From a checkpoint of a small transformer trained on Wikipedia: a variant of Adam for these matrices.
Each number is 128 + 24 x the weight over its row's rms, rounded and kept within 0 to 255. Layers, rows and columns count from 0. Numbers have three digits each. The size before them is the row's rms in percent of the matrix's.

# layer 5 MLP up, 512x128, rms 0.0761, rows 13-76, columns 0-31
104:152126138153115150120133091123135169112080144091126098132134141150101136118139197128086160141096
135:154135136121098106133143114151098108113151063116115181161136156115104151104185115153112130128128
092:127167118124123154128105090157084102106144117098134096128159117156129188160118144129121144110135
114:158117112123133113124126142125137121115118128156137136149131080078138113143150100087111107064109
108:130136144119128148126109118172115167128102141134124100145127139115122148106150123184100128086121
140:117132135086137132126133136107164122137091132127126143097122105136094120138132121143126100149119
105:123099143159143141141121096135139161135085121108118136124186144179103101148105124152150134104124
119:147127104133145171109095115154096092119103134158109144119108096145123118095118156157104145113101
101:147132121147176077167138135114129139140132143092109139112122116105116135150120141073144120124107
103:091142119122118157125146099127143136111132140167120138141130133124141128133122113106102152086154
111:151134136106094133185105135063094104148123120118111108179096121103134091109126091150138120104088
093:127167138146124134114059112155101114156178090136150115131129126133112132119155123138190129110124
100:136150131167120093098147125133113095095092128096134092095127142112135132153162174156131169116154
029:119138152090123121157160137076118148133130125133154153134148100079140134134104159129097154114141
096:108161159128134170104093114129115167151136096107133144150140139104106086120157134130100143089133
132:130096139117116110146109150082107107120125180112155136141107099144120110130134142069127140136115
103:106156119101079151124112128165145094125165152118112090110139131143150146123146115126165117109138
113:114107091116115093162133133110133113075164152148119131108141156132132109149116141131097122132096
028:168120143141136190095090140166120119109111149138152157103144123128105120132131137127079199158134
093:124152171107133134095129129129133141139169138108121131116126134103161117084105149117130083116148
029:115099136154161129134097158126148116123128122083173146149183138117112107157130113139156131104147
088:117128100135119156144089141109120110107124142099141151091113136149129127137155111090132111108125
115:142108153137158100125097084158114157111104142171142104132125072126138102129116170130101156091133
104:148127171139127127132091093157117161157135169130128123119144120119128136109149149090107112103078
115:147114123085159103138128166093119165149114158178133124112107122158123142142091109114081154118120
089:114105137144146103122125202096148098126153125145104132115097155113145138134142151096130149107124
119:131129131152126169123097118150135084144132109082135138132128125166150138155136187139159133130177
102:115132119146106141164101165122082105127129116123141115136114120120130149137081102133108122075135
115:117116130152136138133110105148143123140138137135168133097090158144128165153098145117157114127115
097:103134144159136174133149126114114106144109129064133097120161129134136117110133158108153127099150
109:121116109097142104125158099135116157152137147181160123124120145151135150105138118128110137107157
094:107119091128137118134152107108141144145146144127146101116142130146134122123159171171114172115136
141:127143117145118107114134148141119133106133130157104140141125089158091152089106169128110179085132
118:145124102128132152138103136169113058102146112164142162105109119111122142157117134127163069164113
114:121136107114128131179120142117132127116093087102143088164148168112134158115148144120139131084124
033:131172120156067121166133153135100139133114112146133130126107120110140168108122146125135106143145
113:107154095141119156109105176118106119109132140088128114086143098118120124096133145107106157076127
100:137108158131105128080121140157128101155127105072095125115135146123142095133136107182135103175091
113:159138138109128142128164166094093126175104133141116154122103131100133090165127179099109140115117
097:112099133119119154129156126132169167146138146120122122149135115119160148097139107135124133110099
111:093133130121141110135128118098134131167161113108156144146144131128152128160130123148107116078099
101:092145153145134120107155131163077123102152110133125097095140140133130119100106110139131132130130
091:153102115128139101134095178113160100101071151160157162154141140108136173108126159141133148113133
113:085119143106123106130123103086157161115086139168099111122114126154178103133144174129081169155146
029:071128116128115154124136133129139183131118100122146128145110115141105124132089120124161134114161
099:120079167129140157127148131102135159111143115141121146151109111168085162101106114090125152160112
028:185127080114054139094118118147149149130110144130138152094108126161109162137160109112152157146164
085:112091125117114062121140159138155147166127171151144127158110127058148113151122068109097123160124
105:106140141130125128100130099157127155149154143118153102137123108087094143123152128141144121139070
031:192124112127111125145110112133079131149097116082121093122095124141152139105163114124156124164128
106:135120132107151181132107133136145121099143138156108149132147121102133118108112122120132104141135
098:119116150118141122117113127147144127115068129161108096120158121156141179157136107143149131139123
113:144119140148130129127120124093140142117136126172162106123136181144127091120148122102099188121116
024:125115091145118164183102174152106111099113128114173172125128110114122120111134142086132118152135
102:149149148185173118129107080172093165132136115106129125090157119110129147137155127124168114152117
107:132106121133156109122096077103148125139114123109131142138103107094137167143158128122115142094143
105:121100108141146101134106146131165156119160094123121105160123156156099138120093158089135120158103
087:132106131104109121145104173105182153125105117155104123170140117134132146107141124089106086141121
118:109139114084131151103139164138131148106173124112122115088150152132114144131133165119190114126155
102:145089132120119177130104151152123110104121101178136130151117121138169119130102161171164120134091
105:137125166128115167135154133116137127109109132129124122133123108119098148169173135137139086134129
029:128133088117096158192110132126119126143145092135136168168118138152132181131071099129144125131086
095:126143110156154125102158130142122137124104135119106114097108128165123136153113153104143171133116
106:134105100104105125132096112120089142146132152178140129135154123119149119071151148113142152108126
# layer 5 MLP down (transposed), 512x128, rms 0.0687, rows 13-76, columns 0-31
100:124162135131147155160111158082148134122155074144148146090158123091130105130152114145089126128158
112:152122136125096130117124166154107122104063129100132109124205141068131092137122110149111129114150
098:089213150110154094125138159077152152110126140110158149139122110140151096099105135123118113168092
117:159100111137122141119110122153109140099127124124147093112141117131111102147099152153148135125153
118:064100128140147133156149115116166087147110123126130107154116126117116138136116122112111117112104
113:132119105134105176197105101115114105102130126148141099131112160129135143124163144099125134109140
109:139094115197120123141142123111158118148156127138104150159160129115116124142112136148099160109211
112:120120125129159139142110179113141121137165112162136123173096107105121136148099143125140109138119
103:131145147113145106089111087120172123161125137125103130105090127095160171136106119164133152130099
106:120144167152170109125111120107108131130133118130133139140120139152114104131106086104105100151120
116:123189108112107130109109136158119150107109136150133136111094113141140121142110125161087134140177
101:128106145137106089142119154105157119115056141154119093116142098175124152130119118128103181111153
104:116128148122099130141147144168136147161122124095129121137131130128156112176149129116139128117205
023:139121133072144118128120124136152155134120141070144108157105134101136133109152190102155112087132
107:125125157078152143104077092115095111089141116128105117130144119143123181118123170130107144165123
115:139110127138126119112159148179101102118173128115097141138172175104162103173139143138129126101081
114:145173150124129114106067186171175153135127114119123149170117147117161138133090144155125112117085
107:170113133132121105139152126099120084100150173120101113137125106137119138064154135099086166134118
024:156139130157123154106134115114134119134099103112059133171122114111129145159144148154146111129096
102:138147170133110140093105103081148136097150135119090131177114096157113148139079171119132095165129
028:129140147102114131102140096113141126080164150136133110115143087127150139093146102133139053100167
089:110092162120113115137164128138125149152135163123073118141115150117147096103112160156146137095163
116:129106119130081099113110152124120143168099128164129167095106121134145131121127136156112161127129
109:154163123132133113145103131115096145112110139118138081115136103122145109169145187119154122103145
110:118152160143106180125157101151176132106181162150133125131151101118173121129158088153139143131099
093:103162121100081139114111107125098131148160129123146088104149100116105081102088131173090109179148
113:129114118127114124109150116101111120132172124133133181098140105136148094180095128112100148166160
109:140160175124125132145124145140176164119142091168154149136164102104186078137132150109148146131098
123:124138099133126145063151181148107092096147100134112120090109191151131124149128098142132137101111
103:105051149110133118134161098076197133125105181115160107119116129177091114134143074151109122100078
107:155105103125144121167152136187102101122147132092121102111113109123158159136122145106149134134129
101:136026108106136131109110120120139128111161078157108097147165121126100135191086140148144104125154
122:102117135162136109118168125122139150149129163128124103138104107102134081166099161095150117088126
113:148123131156154132114145172153162114123108128138115131141139139098183173110131132191163127126134
112:112109145102100118163120125126109171132090126105121145095136128152185147125134144098168137115138
035:134115123139140133096140104084117129109109169107127116125173128108086106081092143114082101114149
109:120120110155164082132118101151118146123132129098184134090126114153087119110130172144148141085111
108:138157112143130150109129137092097123143162133104097179162091138160137091160160129137088110144138
107:092132119148148113128118129125154127115087123087126128119129142121168168108143123147183096112090
109:106069138157101149128130151142126123087151154154149144118212101120093136142111147161104134103118
114:142139104103142142136139110118125139148148072139099168118128085162115124115137147132123139096110
105:129138153117105133113139156112104141125143132097132132109107124086136102125110122086155047097070
095:154084126141150103127135102107145136144078159133152153131163133105071150110126129149114101095208
112:150154159151137128179117171130138150099078180113117139115155101118118157087112128090165070117122
028:163122107151136167119069189117148104098137090134105096142152105119142153128113120144132143114135
112:153142112135153159132126148130130154149166114079131123124115112145157118141074123160118128179175
025:110133128124123157122135123122118159135109140173110097148168087108135102088086155140125137129130
091:148090148124163151151120141126070112130123121148105139128076094153129118125144109160141141161098
108:112136107100126145158109114132104151186148109160146136122091126134065146113123151129132166157086
028:100102126181142150167135141104157133092128097105090159159111122126150108151095105160129104115120
109:109118151097087145083126145142156136133125110150119115101109120117109123143134128135114121171108
103:119113130121087151163144093122123103162142132144129098176139112121117143110109151162144116142112
112:114119154130178117100101134134159102144141140154113095146139120095125107151086101107090097082141
019:082097147147153144132113130097082071140131152150137108097156120151074115132093150089116133135117
110:145113164168137101136122133089165128141158132101117100143122142115138142123114096144138106158130
107:147148149103135153097137093170086115128121110130197096154137112150147156098180131099132112106101
109:116117111134113125137137109129118091159191145108165110146067118127135140125120118111085111185115
091:098148126150131109133110164140119115111088151129129108113151104106130130129123113119150114122188
119:081118144096148113144131088127140092096087122104152117136098151135129086119148119137117166115121
106:110122124101136117165082171107120166110121120117119099161134075144134108143133109119136128167178
110:126091160128144149116113149144149111101074130136113074086154113133145101141172112141119131132193
024:135109141124107105084148126112131118116101113122118139128117128137150097090134061099136132149095
103:080130106165140125157118155111152134119145105125137114153146133128092105140115110163126157119122
105:093121111075133151111143141169112135095089160129091099118126141096097162135115115177146154109167
# layer 5 MLP gate, 512x128, rms 0.0716, rows 14-77, columns 0-31
124:091131117151160149120124151103150126131119228133129086090126093152137096119090146101131115126131
099:123125133127138133138119073145095133160130145141114087153148094146126133142103135118109144087146
116:092136147112121111129149102147111120100114152124148122147176152133139110114090186097135143144148
114:140126109142132119146140092124124065158117107118099120132141147117122083176133164135124133104138
111:121117151173125126127133140120085117101158127138095103139138140115151131123115143122115147125138
110:125048176116134124108144137138154167118129125115121138119118109133132115163119142105133092136139
113:120113117129161138114091102147096123133117145159121150106128099137095098110111158139088143091126
107:131142118151129141138090128172092130111127123097108147077135137127107110173173149152119148142137
105:134062160092110144153119133125124131106156105157118148088124126137134169138142149117108130158110
116:076124129149190090078160144164117147132123108126146164120168134096095140130115093090099147098148
104:107061128102143134121151148098150127127073180144128143103128126123119103139098130102089128129137
104:141129169166128090123127112165105140077141134057144082118168131108117138119112158150096159088146
035:075092156137154116100138109123099142127124190157105087097171090110128115103118133120096124137134
106:106097164138108082112118127162121113151116137119161133117127094083148113135107111174139120134143
111:116090162137143093116131177085136107109116182153146098123116089126126115115126119084122153124123
107:105138134087155134124101127135128105159163118109129080104127118092153135101140121128143112119139
103:135108194144152158084143128104109120145111131122104115117135098122127133107146126120123151124159
033:109118154141153112108139080173112119128107145129086114093163126087103149122117168107112115118170
105:118150116151177101121133147162110083176084099134126117107135113143121141175134116124117111091157
038:115102116144147154108140126123089108134117163105086093084147107111098107155091125148126121139158
086:156163098116135110110131113158119149125120079137151134139154157129147132121173108126149127148146
110:100122162146150163115130155140117139179129136138124084130150138097130095086112158147133145103160
109:088131153119154112117129119123135118153131137110132115115145132124134137132128106142094136143162
109:124111146167140161089129123150119142109131103108105136101190100094118119090149142122138101132184
097:145072124124153072085119142122152092111081140138092114143133127146149153134138137128101120115133
112:113128153139147160088094146129098105152103107111113144099142116113149118136122173180154134125184
105:104116153139124111120104164125110119126121108129146098117123125113119130155113114158145096072141
112:087099118156133115142158164087105146138104128128102104129151140136101071113134107146088128142128
102:114111142110131148116161102078127140120091159121133107127165151134117126112127120131123143124150
108:120089118094154122114171118169120137146161155128133106126137146121141134098091121117093123118162
105:142135146121150075130146130126110133120145127169088105141139096099117132127145113161098076131150
121:115123132153122070094179126122110119138133135163109134132145098128081099115125129160090170108161
112:114117155137138092099125117096139132143113169088117088126160128129137094126134139124091187103155
112:131151138129125096135149174135132128111115123076103062117135159102111145124144131135117144120154
045:089097152147199139083110123128119126124149167145092087095145137133123103158133147139128118102126
110:141119169136158148126152083149138136157143132151099104146133140111121131124124099149126110161139
108:130096163118117141094168130149127084111174092111126095107138146108119102142182093123166097169109
116:137124123153153109110151128134098118138109149093128122113150135074142104181116185101150158113134
108:119137121138182060096119125135099043131146118129133136139111134133089127175094160123134087152128
110:126145099107151128145164116139139123145071105166095113103116163106135136167142116115121151107153
106:119128159158143082125144140127106171131152155131093107130150116129089092106123134093135152108131
099:087149128126164106138125110147123128148168106082117099099123117129124073179132120118138087171141
113:098121156109167108110137119140152097141138139112104136116156094100139147124147138140087080132154
038:091128163142150134075128119144104123153133162151082110094149087092105097142066142144142129119165
113:068101159134104118125146097116132112114105113139103130150129143156106099107132131146118122126162
033:110077177147142101104122107115112131120166145122098087090158107092130129158132155115084119134162
096:151133118140123091137135159151110093090115121144116140096115078119159097126095101152114124153127
111:038122105145103100127167116110139096137125110130138111122114117078134106143109108127103121132142
039:084105175117161123086134117112086127129131144124091085103160102105100110126113123121114110126147
110:122147151142103102136123110135098130131114121113144097122123138111122135137137151127120140102142
108:131041178173146126157142123126118116114122124132136146159110158093131135131080086128119111117145
112:132137125108128151115129156130097143143085098108090125120118085095152138149112121127136099137183
029:119132191148149105103130133098128149135135157159104103106158107079111082133127122137141120136130
105:088107137094153097077165116124151148179109112124124142156151135134101106097133110134099093133122
106:105147127124162120125104091096122090129126118127141150113108126101143156131144127087088171093161
105:138122118119151117100138078146075117158116172165132106127122089149137133121108135147096152128173
099:139114123111160157132127138104134083146131114117110126105098139152155116146147133129115161145101
117:134137150143129090110156114119126087140139141150137135141135102116105099124108087123096131110164
111:150159113160195095114120103129134122157133135125105129119119107106125133175115086144095176085153
110:100109110170168073124125135130123131152156116125135140131121142134116109129042120135104150127146
036:103110183149164102067162102119118114136140170101092084107138114072124109138128153114110090112175
104:124135101115181107142086121107136142125099105138126090104144089136106125121149130155141113136127
114:078130160132136136122135156088127154120092130143133121125134139104159087126095149119134081167148
107:088080153153163127116133093138126141117095109104134129072146148127128143161097120154165108120144